config.toml
head_dim = 32
vocab_size = 16384
init_std_qkv = 0.0165
init_std_up = 0.0165
optimizer = "soap_variant"
dataset = "wikipedia_en"
Each number is 50 + 15 x the weight over its row's rms, rounded and kept within 0 to 99. Layers, rows and columns count from 0. The size before them is the row's rms in percent of the matrix's.

# layer 10 MLP down (transposed), 3072x384, rms 0.0674, rows 769-805, columns 288-383
086:67 28 60 54 27 30 40 45 60 71 42 46 61 42 55 65 53 11 40 62 46 41 64 52 22 26 53 35 34 38 53 60 50 59 73 36 22 67 58 59 67 73 50 22 69 83 44 51 52 52 58 47 31 58 62 41 62 34 56 57 13 75 48 39 52 67 48 29 36 36 59 58 32 21 42 64 59 34 57 24 40 17 39 69 51 49 43 47 63 45 44 56 61 47 42 42
101:53 58 26 44 24 58 52 74 41 48 63 49 37 50 36 56 29 43 51 41 59 54 38 47 50 39 78 36 51 39 93 40 51 26 84 41 77 65 36 58 73 55 26 66 62 77 49 48 82 57 36 54 35 39 35 38 56 42 51 43 32 78 62 73 37 66 37 49 69 53 44 68 37 65 69 47 77 54 49 60 54 33 61 51 55 47 36 66 99 46 45 39 23 70 54 46
110:51 49 65 62 50 57 43 22 54 25 20 46 71 56 49 53 49 73 44 49 65 39 53 42 67 42 52 71 16 36 74 22 67 36 51 32 57 53 33 48 61 47 46 39 37 30 63 56 54 28 48 46 32 47 31 41 28 36 30 63 52 36 56 52 48 08 61 31 90 23 49 33 72 41 74 71 67 33 41 37 32 56 78 72 57 31 53 47 20 56 40 51 33 31 35 31
111:47 62 46 59 58 51 34 27 33 44 39 37 44 30 27 43 36 65 45 52 57 62 54 47 64 66 12 60 60 18 43 42 74 72 65 72 62 60 26 42 13 60 28 77 46 35 50 51 37 37 33 45 56 74 60 48 68 65 46 44 34 40 77 53 78 46 29 51 70 51 67 35 52 40 35 65 35 58 67 46 39 74 44 62 71 44 50 55 20 29 45 50 23 45 55 29
102:81 60 58 40 74 79 69 68 50 35 75 63 46 57 24 33 52 71 57 51 47 37 82 64 63 71 33 71 67 41 27 60 36 43 53 57 40 36 32 44 47 34 55 36 68 57 30 27 52 43 32 43 49 47 41 33 54 61 58 38 51 57 46 37 27 58 54 22 26 50 62 48 53 45 47 44 42 37 64 68 62 56 84 44 93 53 58 45 44 61 50 39 56 48 34 47
098:43 56 54 51 59 44 41 43 37 65 30 40 42 57 36 44 70 44 30 56 21 36 65 59 49 30 72 56 89 28 51 71 42 42 58 44 54 43 58 76 44 58 42 45 64 44 59 47 88 39 50 22 61 38 41 72 44 65 58 30 29 45 56 82 46 33 57 69 55 39 65 66 58 38 56 61 57 57 27 50 38 54 40 76 52 66 32 56 77 32 59 14 33 62 37 56
088:89 55 38 32 50 35 57 53 11 55 43 47 56 49 50 37 61 42 56 22 43 42 60 28 47 55 50 41 58 52 43 36 11 36 53 54 54 48 44 48 74 59 64 64 65 39 55 64 37 45 61 51 33 34 41 54 72 66 63 41 60 11 79 41 55 63 59 54 44 58 39 45 55 37 41 60 61 63 62 73 36 67 11 28 55 47 56 62 57 35 53 42 38 54 55 34
111:51 46 46 25 50 79 64 55 52 45 57 46 40 59 35 41 40 40 45 86 63 28 43 62 88 66 51 39 19 42 43 72 36 33 73 27 26 35 24 57 42 47 46 49 49 45 52 80 49 56 34 45 57 38 55 42 48 54 14 45 82 44 58 45 52 80 66 43 48 55 47 46 49 38 55 44 45 20 67 39 73 07 18 35 53 48 53 41 49 39 63 57 62 48 56 43
099:65 49 56 37 38 74 65 35 31 71 42 62 65 55 53 39 43 45 61 36 33 47 65 60 52 57 68 65 60 25 52 46 53 54 76 44 66 53 61 50 33 58 69 52 63 62 35 58 42 56 62 56 71 63 57 64 47 50 37 39 75 49 81 69 52 63 39 46 46 61 53 40 37 70 45 80 09 29 29 50 83 57 41 36 35 97 66 57 38 53 38 65 55 55 40 57
094:51 38 56 53 58 52 50 46 40 25 38 75 53 54 27 35 68 56 45 20 33 49 61 33 09 73 53 33 57 59 33 72 39 43 51 68 60 52 50 82 68 57 54 44 44 53 69 61 81 84 59 38 23 53 57 34 50 68 39 63 62 00 32 82 66 77 84 60 62 56 68 57 58 51 47 65 57 81 60 79 46 35 41 21 22 81 28 56 52 81 42 50 40 48 67 44
103:30 61 29 56 51 76 49 66 45 92 49 40 34 53 63 44 37 25 18 69 46 70 29 66 56 24 37 32 44 71 66 65 64 56 39 56 23 72 41 51 58 42 52 42 40 37 31 75 57 44 62 30 55 49 45 63 59 38 40 61 49 65 71 52 38 66 39 53 54 60 36 52 49 53 77 66 48 56 41 56 65 26 53 66 47 52 49 85 56 51 52 43 53 50 33 30
101:44 75 38 62 38 59 71 53 52 56 46 61 26 77 56 55 41 42 51 25 10 44 50 29 48 45 48 36 10 45 43 56 44 66 74 46 52 53 30 21 41 52 28 43 54 33 56 61 79 29 45 35 56 37 70 75 01 44 50 75 45 65 32 84 45 36 54 51 46 56 57 43 46 59 45 64 53 42 62 50 47 59 61 82 36 64 56 46 68 27 38 58 38 37 65 57
105:71 42 40 52 69 41 45 52 48 40 47 36 45 74 42 62 34 76 43 54 60 42 57 54 68 58 48 54 60 29 60 97 55 58 39 57 45 28 43 49 20 52 23 35 19 68 44 70 58 63 36 53 72 59 73 78 56 46 34 50 42 43 39 18 43 28 34 20 82 24 36 49 51 49 34 31 29 65 14 35 51 34 20 42 74 38 58 39 21 44 57 73 43 76 48 46
099:49 47 51 49 33 44 64 46 79 36 81 63 67 55 43 30 31 41 60 50 99 40 35 55 61 57 48 64 27 51 70 56 43 49 44 59 54 59 36 53 34 56 62 57 66 72 45 49 48 56 43 30 47 55 41 23 67 30 80 47 32 69 57 46 58 66 68 31 36 34 20 46 85 55 57 64 44 54 82 65 39 43 63 23 53 18 68 55 76 46 41 64 55 39 29 59
092:23 55 58 39 40 73 53 57 52 45 53 54 88 67 63 47 51 67 38 44 57 48 56 59 53 46 48 45 68 65 46 84 34 43 26 66 21 27 43 60 36 37 57 80 50 49 44 48 30 48 49 59 72 23 66 50 37 67 31 57 42 66 34 45 61 44 75 46 49 50 57 41 46 67 06 54 65 71 42 45 87 66 46 87 52 44 34 60 47 63 74 44 65 71 32 38
101:74 43 42 49 49 54 84 28 36 43 45 54 73 50 37 40 44 58 84 24 28 47 44 46 31 81 44 71 67 60 49 59 56 39 63 67 51 56 34 25 44 20 40 62 22 48 56 42 56 67 40 75 52 62 77 67 72 70 47 55 70 42 60 49 70 57 45 47 50 65 48 56 55 62 36 30 56 62 65 58 29 65 52 23 44 56 63 52 52 55 53 63 32 43 66 24
099:43 50 46 53 72 58 37 63 48 26 21 40 43 82 40 63 42 51 47 60 72 44 55 72 81 64 58 58 62 32 50 61 75 48 41 64 38 40 56 71 56 50 66 31 74 33 47 59 60 50 43 56 27 45 35 43 53 43 80 34 85 54 51 64 33 37 41 45 33 52 32 71 56 50 57 90 59 39 34 40 43 68 71 63 70 38 28 31 49 69 54 65 36 22 52 52
106:41 34 44 44 77 53 52 49 78 69 44 33 47 43 71 65 73 55 52 35 62 53 32 46 64 26 53 44 63 65 55 48 76 57 90 39 60 59 33 54 39 72 32 46 35 37 37 32 38 84 50 59 38 53 47 57 70 31 63 67 44 69 37 45 30 62 64 63 46 36 42 30 58 45 72 63 31 49 53 58 53 53 37 33 56 55 56 45 54 53 19 56 28 52 68 16
104:39 42 49 46 22 39 51 57 60 43 57 71 30 52 57 48 21 64 66 53 56 67 28 69 75 51 66 73 67 26 72 53 66 36 38 72 61 65 49 46 45 49 58 23 44 56 39 56 53 60 69 34 81 47 36 75 32 53 67 65 45 60 79 62 58 31 38 37 62 62 46 59 51 35 62 38 49 19 59 40 28 44 57 59 47 29 53 39 58 71 35 57 53 83 61 46
102:48 13 35 53 52 33 59 38 50 37 52 74 81 28 53 45 68 48 43 67 11 51 45 49 42 52 68 59 57 56 21 52 59 52 66 54 30 42 35 36 64 55 73 58 52 36 24 36 27 51 67 52 60 70 31 48 25 65 38 78 49 53 56 41 48 22 22 57 89 70 70 60 57 29 17 20 51 26 72 38 71 48 61 40 21 44 81 34 62 72 37 47 42 44 36 42
111:71 39 70 62 56 35 43 77 44 52 76 60 50 63 64 57 61 44 46 50 21 40 40 55 65 74 48 68 53 19 40 50 56 47 40 66 74 72 47 46 72 51 41 57 41 51 49 37 54 42 78 33 36 38 55 67 33 41 62 09 70 70 56 45 68 44 16 48 53 63 35 57 41 41 59 50 42 31 43 56 66 61 32 29 53 61 51 60 64 62 77 55 49 48 41 47
096:45 56 74 38 42 50 44 77 43 32 49 29 46 64 74 37 51 37 36 63 69 50 47 46 56 46 52 54 18 48 37 56 36 77 41 44 61 38 57 45 90 68 40 40 56 65 33 52 38 62 62 52 50 30 77 65 39 36 36 74 34 54 39 47 35 41 58 41 40 34 16 52 45 76 53 29 64 57 67 57 50 49 41 52 51 62 90 51 48 35 56 53 39 50 51 37
090:43 19 42 56 56 79 38 42 50 50 64 75 74 35 45 39 55 58 64 50 64 73 42 49 50 44 38 41 81 50 55 59 50 26 43 70 78 62 53 32 56 54 49 31 53 37 66 40 64 50 27 29 49 28 65 63 69 49 61 55 68 32 55 55 59 26 40 37 45 30 36 68 52 49 64 40 16 72 26 73 53 70 67 57 61 26 47 63 29 60 63 59 63 62 67 66
107:53 59 31 58 45 48 49 56 36 57 41 62 60 46 47 53 29 67 28 48 80 50 31 34 35 38 36 46 76 42 48 56 55 74 28 20 52 55 53 58 48 34 74 79 29 70 67 51 46 35 55 50 70 46 59 53 34 37 24 40 63 48 57 66 30 63 21 76 56 20 19 61 54 59 38 60 33 31 36 22 66 58 87 34 75 78 35 62 52 53 33 42 54 64 43 41
099:38 33 67 58 44 44 36 82 55 61 53 05 32 69 51 13 66 47 47 24 39 40 68 34 56 60 54 63 10 64 29 51 44 30 41 46 80 64 50 68 62 47 34 39 59 44 53 64 30 44 50 63 45 36 42 53 26 37 36 68 53 47 41 39 17 65 51 41 36 47 34 71 37 53 46 54 63 56 39 64 40 41 53 55 89 60 37 69 42 35 64 33 52 77 50 33
106:27 40 22 35 47 54 45 49 58 64 56 65 50 36 32 36 41 46 46 32 70 68 70 67 64 30 26 41 02 40 32 34 44 47 60 41 37 54 55 47 47 59 66 48 74 59 41 55 35 51 65 38 52 68 44 42 66 53 70 43 51 85 47 04 15 19 44 24 62 58 62 43 32 61 52 32 56 29 40 55 48 44 42 18 54 43 38 56 62 49 33 38 67 27 44 69
104:40 63 59 42 51 28 49 63 66 47 31 47 45 47 46 76 48 34 54 52 30 69 59 59 50 78 63 69 79 46 13 29 60 38 48 74 39 66 64 57 33 55 47 41 32 48 36 38 58 37 37 33 75 42 60 54 41 75 47 27 58 41 37 20 30 40 43 51 40 25 58 44 63 46 57 51 61 22 58 29 64 26 47 58 46 44 34 57 65 37 54 65 51 51 52 70
089:03 50 63 81 51 58 41 47 49 54 61 49 69 30 60 38 49 86 47 50 35 55 53 62 72 50 05 56 54 32 55 63 65 62 45 28 48 64 55 54 58 78 54 28 51 67 66 44 50 55 53 77 59 39 39 23 44 19 39 68 40 60 48 53 52 55 39 42 42 55 51 78 30 54 39 60 64 54 38 39 41 43 67 45 85 46 25 78 88 62 39 59 44 50 76 53
098:47 19 64 39 40 48 69 92 64 42 57 41 74 55 31 46 36 30 38 52 75 36 49 29 46 46 58 59 69 14 58 67 57 61 41 51 40 30 55 59 70 54 40 56 55 45 33 55 53 50 45 48 43 40 66 70 46 37 68 17 30 50 24 49 61 59 40 48 18 87 77 44 53 72 47 61 42 39 83 34 51 33 30 38 48 40 71 37 50 51 51 35 82 53 53 49
099:54 26 39 43 27 50 34 42 40 31 89 73 38 55 63 52 50 53 49 48 19 47 40 25 42 52 38 62 60 57 31 48 56 79 60 58 41 70 53 68 49 83 41 33 69 55 45 63 36 47 65 56 56 46 42 27 32 49 40 28 53 25 49 73 49 45 41 78 65 48 68 37 52 35 29 43 75 50 40 46 45 56 58 43 28 71 77 43 17 65 60 54 31 28 49 35
105:53 55 37 49 36 41 48 43 46 17 51 60 34 24 40 46 73 77 30 33 37 42 29 60 37 54 33 37 82 55 46 52 47 39 26 32 40 42 60 61 51 33 53 56 62 43 49 58 57 60 51 53 55 97 55 54 40 25 53 58 70 37 49 51 52 48 63 51 57 82 81 61 48 37 37 43 44 63 59 36 59 02 43 37 55 71 54 54 53 48 39 39 36 32 51 63
106:59 43 62 59 35 77 56 47 35 48 54 38 55 58 27 57 59 37 29 59 56 45 62 15 48 53 30 50 67 42 54 41 38 39 16 37 63 43 67 43 74 52 80 44 66 33 31 36 55 53 41 66 60 66 49 88 66 67 41 58 66 56 58 65 26 51 47 60 29 29 75 54 33 31 55 38 47 49 46 54 42 33 66 38 42 59 41 60 50 32 34 66 53 63 68 54
111:29 68 61 48 41 39 42 62 50 49 46 57 57 69 57 52 32 49 72 49 48 25 50 40 69 39 90 51 47 60 46 13 57 15 84 53 50 61 68 32 65 67 57 45 47 52 71 59 33 76 66 68 47 46 49 55 51 53 65 51 80 51 37 31 43 62 59 62 46 73 53 75 36 31 54 41 78 70 71 54 64 55 48 29 67 51 66 49 55 51 32 70 62 42 42 50
107:63 52 36 58 45 14 70 38 50 54 63 37 20 50 49 76 36 40 41 71 79 59 70 68 22 59 46 50 19 54 43 46 45 57 56 39 56 45 32 82 71 34 38 61 29 49 41 48 32 37 65 65 72 33 71 73 14 43 25 58 60 59 45 61 77 25 25 40 33 65 78 79 59 50 45 13 61 55 73 44 29 57 59 24 47 40 45 37 47 78 50 69 52 58 20 60
100:29 23 77 56 48 46 69 63 32 55 90 81 71 48 55 40 39 38 81 38 41 37 48 24 77 31 56 49 34 45 53 32 50 28 39 50 39 60 53 38 58 60 53 28 66 68 28 49 23 78 55 53 64 69 35 37 64 45 58 38 58 58 12 38 58 46 47 35 51 38 50 45 32 33 28 64 96 67 35 62 52 43 42 51 43 68 34 56 57 51 26 47 38 53 70 41
106:78 33 50 44 59 52 77 39 17 75 54 72 34 52 64 41 56 39 58 38 51 77 40 24 53 59 26 43 48 36 51 34 71 68 57 55 29 57 36 50 59 52 42 62 65 40 25 21 41 38 59 47 48 58 33 38 60 67 47 63 67 45 57 43 61 51 35 59 53 63 76 49 46 26 47 59 56 40 66 53 33 62 50 20 41 37 49 51 66 68 73 31 44 51 65 64
109:39 56 54 44 56 82 44 89 55 58 50 42 47 54 37 46 38 52 73 36 47 63 73 32 48 58 15 28 23 45 63 55 65 32 59 44 60 55 68 74 51 16 47 52 70 48 35 07 45 42 44 43 31 49 45 36 25 47 54 56 44 37 53 68 61 41 55 49 09 44 54 56 54 45 60 40 54 32 51 87 65 68 59 55 59 59 63 71 69 55 55 67 36 40 32 36
# layer 10 MLP up, 3072x384, rms 0.0704, rows 770-805, columns 288-383
106:81 81 55 71 35 30 68 58 54 40 62 42 28 47 86 62 41 67 75 44 47 38 73 38 09 70 63 48 44 53 27 29 50 53 02 53 25 33 29 25 09 54 55 63 50 51 54 33 53 53 38 39 48 26 48 34 46 32 50 43 39 31 58 55 45 61 50 49 78 48 37 82 64 60 46 61 43 31 19 56 35 47 39 40 49 46 52 62 69 54 52 56 65 54 64 55
105:54 63 43 56 41 61 65 25 23 49 68 59 59 62 34 52 55 62 49 18 33 65 44 66 53 33 53 65 32 50 44 54 43 44 69 49 34 44 60 48 80 17 32 48 50 41 68 54 34 35 58 57 40 44 49 66 40 48 43 50 07 64 54 73 81 36 69 43 53 53 46 53 55 72 94 73 63 52 45 36 81 36 53 45 36 61 56 77 35 55 52 57 32 55 58 51
109:51 53 39 40 42 58 48 43 60 57 56 36 42 32 37 51 28 42 51 48 51 60 41 20 44 76 27 44 60 49 74 69 52 58 75 72 44 57 42 26 64 67 46 16 35 51 24 70 40 61 46 47 54 76 64 69 51 49 43 53 00 78 27 79 54 63 22 80 69 51 49 39 25 46 52 48 54 66 52 40 77 41 57 56 31 48 61 55 12 45 91 51 48 61 48 37
101:48 56 38 58 26 68 32 62 52 68 69 79 34 37 65 84 43 39 50 46 40 47 39 32 67 46 46 45 59 45 23 77 53 57 51 32 47 46 34 60 65 50 89 51 59 60 31 52 86 74 27 50 31 25 46 50 28 56 44 56 41 38 72 40 56 81 72 31 55 74 59 33 36 42 47 53 53 59 52 45 32 31 50 41 70 58 41 73 44 60 68 66 43 55 61 62
104:44 66 39 68 70 46 51 43 56 64 85 53 55 33 45 56 62 38 46 69 51 64 61 28 58 63 40 25 54 62 52 54 59 59 66 77 26 45 57 35 54 83 27 61 01 74 41 46 38 38 52 61 61 70 26 52 44 45 53 50 49 63 27 40 47 55 80 45 42 45 42 45 22 47 16 58 48 49 53 44 60 65 62 54 37 46 69 68 47 60 40 61 77 60 46 37
083:49 37 39 55 47 42 62 59 86 66 56 37 63 46 61 54 63 64 47 52 43 48 52 30 44 61 22 45 50 78 48 34 50 35 56 51 54 63 56 52 45 55 21 63 48 72 39 44 48 21 13 31 48 48 53 39 16 13 42 64 65 32 69 37 72 56 35 52 44 31 74 47 48 72 50 70 36 63 59 61 32 49 56 44 56 72 44 50 44 68 41 47 70 88 10 33
109:49 61 53 56 51 45 61 84 22 70 41 41 55 57 32 46 38 54 42 46 20 72 44 70 49 70 38 24 39 51 44 52 66 49 41 43 57 29 52 54 45 57 71 36 77 49 41 56 68 75 71 58 49 85 57 50 74 37 57 58 43 34 64 56 40 67 43 69 49 56 45 60 30 64 48 51 55 52 22 84 59 45 58 39 26 57 35 57 74 54 38 35 54 55 45 52
093:53 47 52 14 62 59 53 43 66 77 61 69 52 60 35 79 55 41 51 34 52 53 55 45 64 30 46 52 31 59 51 56 41 21 83 35 56 41 70 54 52 58 57 46 70 39 55 68 47 43 43 59 59 56 64 62 72 48 14 28 48 43 40 59 40 57 52 36 35 34 33 38 35 38 67 52 40 33 52 63 33 58 59 64 59 75 28 19 74 20 21 72 62 55 41 45
090:41 38 10 47 34 72 41 79 73 58 32 54 69 35 51 28 77 43 61 33 42 41 20 44 62 50 27 34 46 53 55 50 36 15 45 45 52 54 52 48 58 57 62 58 55 57 62 61 59 38 54 58 61 50 53 28 35 56 62 76 53 24 66 53 74 65 61 61 53 69 32 40 68 14 79 29 57 45 95 50 49 43 39 37 63 64 48 28 64 49 63 60 65 43 78 60
116:57 65 22 57 54 42 51 62 26 63 54 61 51 35 47 55 58 35 48 48 59 53 58 39 27 69 44 27 48 47 82 55 67 62 60 58 63 33 39 13 26 62 29 64 49 48 43 55 59 97 54 66 60 74 52 54 32 71 49 37 52 41 53 64 39 55 44 61 67 76 70 43 39 29 36 65 34 55 59 45 40 48 35 35 47 59 34 31 62 54 50 14 32 66 64 47
105:35 63 74 57 38 91 35 55 37 29 55 76 39 28 56 54 39 38 43 55 47 51 69 47 76 48 07 33 65 59 46 46 57 40 56 46 54 61 72 66 64 34 70 60 63 74 48 60 30 52 62 51 61 62 66 60 53 32 52 59 65 68 33 64 78 46 68 57 54 24 45 48 55 45 56 29 21 69 59 70 73 55 67 63 43 63 43 42 59 78 45 57 57 53 40 64
110:72 40 60 62 38 35 12 72 66 44 34 68 46 45 37 38 72 68 30 54 52 51 70 39 46 33 63 45 72 34 42 37 79 78 61 50 25 52 37 55 43 58 40 55 42 52 55 52 60 79 45 43 65 64 48 44 49 54 39 12 73 31 61 43 77 55 27 46 31 67 54 36 21 63 67 17 54 49 54 53 52 50 19 52 55 69 35 20 59 13 25 50 38 38 58 33
115:37 31 77 59 16 47 25 55 50 46 55 49 33 65 68 78 47 54 52 43 31 43 50 53 52 40 41 43 54 53 81 71 52 18 40 57 60 54 78 40 53 52 45 50 42 40 74 36 50 47 71 73 68 24 66 33 54 53 47 43 45 51 61 47 57 48 56 46 55 47 56 41 32 40 55 67 37 36 48 54 44 71 33 61 45 52 38 60 30 34 52 54 63 46 53 35
093:52 71 98 62 57 67 46 52 43 62 45 55 46 24 58 60 39 63 53 52 35 40 59 53 28 34 76 45 56 55 25 51 36 38 56 33 63 67 68 37 48 54 38 47 34 55 41 71 54 28 51 50 40 57 58 42 58 25 55 32 43 47 67 18 56 16 44 57 32 57 89 47 61 41 56 30 56 59 41 55 67 45 40 18 66 59 62 56 33 59 70 78 40 38 49 17
103:44 64 30 51 58 42 76 38 13 63 56 33 45 49 31 62 50 43 33 74 51 79 51 30 42 36 44 55 57 71 60 60 61 52 69 51 56 23 57 70 65 42 50 25 32 53 28 41 49 56 39 62 52 60 46 49 42 37 39 27 72 61 66 48 65 63 50 33 45 49 38 48 81 61 37 57 80 47 47 54 61 69 41 38 50 48 81 37 42 75 43 57 33 54 51 22
097:30 29 69 37 44 55 45 39 63 52 56 34 36 67 38 42 71 28 69 38 34 50 20 20 10 60 45 51 39 41 28 50 54 58 43 64 40 63 87 56 58 45 32 43 73 60 73 65 76 69 43 78 33 70 58 30 47 55 50 58 08 62 41 46 74 62 74 90 43 34 51 85 45 44 72 61 33 41 81 55 33 51 61 27 58 44 50 30 36 31 62 49 65 51 60 65
104:39 35 77 40 37 58 60 30 42 76 39 35 81 53 42 38 59 27 56 38 76 27 48 72 47 76 45 25 66 46 26 27 44 49 34 59 69 36 46 37 62 23 54 53 40 49 58 52 49 25 48 26 68 47 32 51 41 64 29 31 67 31 91 60 39 46 34 50 42 43 34 65 68 35 49 62 19 59 38 51 21 58 81 63 34 59 63 38 41 57 53 62 49 46 55 41
103:57 79 46 32 66 49 55 66 60 32 54 64 65 74 57 15 72 66 32 51 34 14 62 66 54 41 54 47 57 39 51 70 59 51 55 72 43 56 62 24 38 57 46 45 65 72 65 28 68 69 63 72 34 54 76 37 37 33 53 49 20 28 71 25 66 70 71 19 53 89 84 60 31 36 38 56 43 74 55 45 71 56 41 34 36 41 54 34 53 25 29 37 46 54 35 74
102:65 53 60 40 40 74 41 49 47 59 44 39 59 71 40 24 46 63 38 19 61 41 52 73 73 29 48 47 44 61 48 58 49 61 45 24 75 53 61 50 38 86 40 84 49 64 44 62 59 44 59 38 57 35 58 69 33 66 43 46 65 49 48 53 59 50 49 49 66 37 76 34 40 65 61 49 40 49 33 38 61 48 62 16 76 53 39 52 17 41 39 55 78 32 81 55
112:53 57 37 39 51 48 31 53 62 29 48 30 61 40 37 28 51 38 53 60 56 45 74 44 60 20 63 40 58 47 49 33 19 38 44 48 65 39 58 79 61 80 57 51 46 51 84 39 66 60 79 54 65 36 41 73 49 39 15 34 49 66 54 63 35 60 61 38 53 64 57 58 41 55 51 40 56 83 61 24 33 64 77 30 65 41 69 46 13 27 76 28 42 14 55 69
083:49 77 56 49 59 37 73 55 29 59 56 46 38 54 65 47 40 30 66 69 43 40 53 23 20 45 54 51 31 30 63 51 31 43 74 47 49 64 53 45 65 47 44 31 53 82 77 42 09 34 52 29 68 68 92 38 33 49 52 60 48 57 34 73 62 39 43 48 46 42 49 40 39 52 72 48 63 74 53 53 68 46 48 50 45 80 35 53 36 35 30 53 42 15 50 53
086:52 46 56 52 50 21 55 60 33 54 82 63 59 30 50 66 47 64 65 75 42 62 29 33 78 68 71 35 45 43 70 74 59 51 54 39 66 25 72 74 67 21 44 62 60 66 47 80 80 23 55 51 45 78 29 73 60 43 53 71 72 46 41 45 64 46 37 82 47 96 52 37 56 28 38 45 38 47 38 58 44 48 31 60 42 24 62 30 48 30 62 52 69 55 36 39
101:42 67 71 34 73 52 51 50 44 32 64 56 97 63 39 67 21 63 62 36 29 44 73 50 39 29 52 61 75 57 61 41 65 71 62 68 21 60 35 41 23 29 78 22 23 55 67 72 56 24 22 47 76 68 58 68 50 35 47 68 69 66 62 39 67 63 29 13 35 53 28 60 47 32 62 64 51 41 66 65 37 50 55 67 47 36 39 42 27 76 31 59 76 33 46 52
107:41 67 49 40 58 45 56 49 43 80 54 49 58 42 43 48 55 68 81 55 69 69 46 70 59 60 31 41 54 38 39 52 55 66 58 70 37 41 68 34 22 71 49 37 31 33 59 56 42 55 61 45 22 41 59 36 57 50 72 42 34 60 56 69 39 53 56 33 27 61 41 40 83 40 35 67 29 62 76 58 47 43 72 43 48 26 64 31 38 69 34 61 66 77 56 26
110:62 51 46 79 09 54 52 29 20 59 64 40 47 64 63 52 44 46 51 55 55 49 52 57 46 65 44 36 43 70 53 64 59 59 71 74 52 32 55 37 46 43 43 58 35 64 62 51 42 66 43 69 58 48 62 53 44 69 34 49 37 64 60 50 20 17 63 32 54 63 54 34 39 42 54 40 46 67 52 26 40 55 41 54 54 43 55 66 41 27 24 58 64 67 36 47
103:33 49 43 67 43 62 63 49 41 27 34 60 39 26 47 54 39 38 65 60 49 60 61 46 35 49 42 54 49 82 46 61 45 43 75 38 30 75 73 57 70 59 76 39 33 62 42 38 79 53 63 49 37 51 66 61 14 83 30 36 44 65 61 45 43 52 56 52 44 47 45 41 40 34 43 53 17 53 52 44 59 58 82 36 40 23 53 52 50 51 39 40 43 67 33 47
092:61 68 35 72 56 66 29 64 46 48 40 52 58 35 45 40 59 34 59 53 65 37 35 56 57 37 73 53 31 75 55 43 45 49 19 45 40 60 55 40 42 53 34 80 59 46 50 70 36 51 62 35 52 46 77 71 28 56 49 47 71 46 81 54 55 33 44 26 38 73 38 28 68 36 73 40 52 41 54 16 39 68 48 62 35 24 52 31 36 19 61 62 52 49 26 54
092:55 62 66 18 51 30 30 42 53 44 46 57 50 70 40 49 37 43 70 56 45 64 43 41 56 22 40 29 82 63 41 42 70 67 43 55 35 58 75 53 59 70 79 81 31 32 53 51 31 66 50 50 49 47 20 52 31 73 34 27 47 57 64 70 43 54 38 70 42 54 71 52 35 47 38 45 68 27 53 44 35 77 73 51 43 48 40 51 55 49 44 61 45 78 79 34
092:56 61 57 59 66 44 63 41 49 68 16 42 53 34 55 32 33 51 71 54 67 44 44 28 68 61 42 55 40 40 54 52 86 38 41 74 37 38 51 44 54 65 52 42 51 13 55 37 43 80 30 65 33 58 37 41 34 37 65 65 44 49 34 41 48 46 58 53 44 66 56 51 70 33 60 35 40 50 54 54 20 66 48 30 66 40 24 63 42 40 83 17 53 68 52 37
112:33 53 50 48 30 42 59 48 64 75 55 65 36 53 44 60 42 56 31 46 33 68 50 39 75 27 40 45 56 55 28 41 47 63 33 74 53 43 31 18 58 70 86 47 55 39 36 45 70 48 33 57 31 76 16 53 61 39 72 58 50 67 47 71 42 54 61 81 30 41 45 44 53 54 82 28 32 54 57 53 54 43 44 53 37 56 12 40 49 46 62 39 36 40 43 39
107:17 43 32 44 47 47 34 31 52 76 87 61 67 58 61 45 51 24 47 30 43 79 59 76 27 63 35 57 39 82 48 37 33 41 38 47 23 65 66 61 39 59 47 36 49 46 76 46 83 52 40 48 58 46 64 47 56 46 70 47 39 53 60 54 56 32 54 79 60 39 49 55 99 64 34 43 49 50 74 46 46 57 34 54 66 42 48 48 16 54 45 33 55 54 33 49
112:49 28 36 55 11 37 51 53 61 31 34 38 59 39 51 51 20 49 43 30 44 35 59 43 62 47 55 42 63 21 36 52 41 30 61 49 24 53 38 19 73 40 38 62 34 34 90 77 80 68 62 59 75 38 70 62 54 60 59 39 62 74 44 31 18 54 20 76 50 56 49 63 71 32 39 34 58 40 53 26 57 39 42 40 38 64 60 51 75 50 32 77 61 41 33 83
109:31 43 44 58 68 32 48 51 53 63 56 21 69 70 14 45 45 36 78 76 49 49 43 46 60 38 50 48 40 70 51 39 56 60 51 37 40 54 08 29 68 64 74 84 61 58 70 72 52 43 51 46 60 19 35 47 49 39 71 27 55 46 45 41 83 56 41 48 42 52 47 46 52 36 44 48 35 34 41 71 69 45 72 80 42 76 36 59 60 40 42 31 51 54 61 74
103:50 44 47 61 87 74 50 53 61 44 30 33 47 69 61 38 63 45 54 56 32 50 37 41 66 49 40 79 37 58 23 11 37 70 07 57 50 50 57 47 37 20 61 76 48 49 51 43 58 49 53 63 37 60 32 54 30 64 61 45 52 49 62 64 34 50 71 75 56 43 38 65 35 53 60 14 79 67 45 47 63 56 68 63 73 40 53 71 41 34 64 37 68 22 38 56
102:62 46 59 77 40 47 62 54 47 67 31 62 55 45 48 37 54 30 56 41 40 63 34 22 32 35 35 74 47 37 60 56 26 62 50 49 39 65 43 66 73 51 21 52 43 57 35 61 46 61 46 58 53 47 61 35 55 38 58 35 65 70 57 61 62 45 67 53 76 44 40 40 73 77 47 43 36 56 53 53 99 44 43 63 46 42 78 51 50 66 51 63 70 57 74 74
107:45 37 43 82 09 35 12 57 50 60 42 34 43 58 18 68 48 57 42 70 60 65 55 50 62 72 61 52 68 51 34 58 50 16 33 53 50 73 22 59 12 41 27 49 50 45 54 85 64 52 31 34 39 38 67 58 68 41 58 39 31 66 29 49 47 43 46 39 65 04 38 59 53 42 39 52 58 91 50 32 51 56 50 50 47 83 52 52 42 40 60 51 58 39 50 43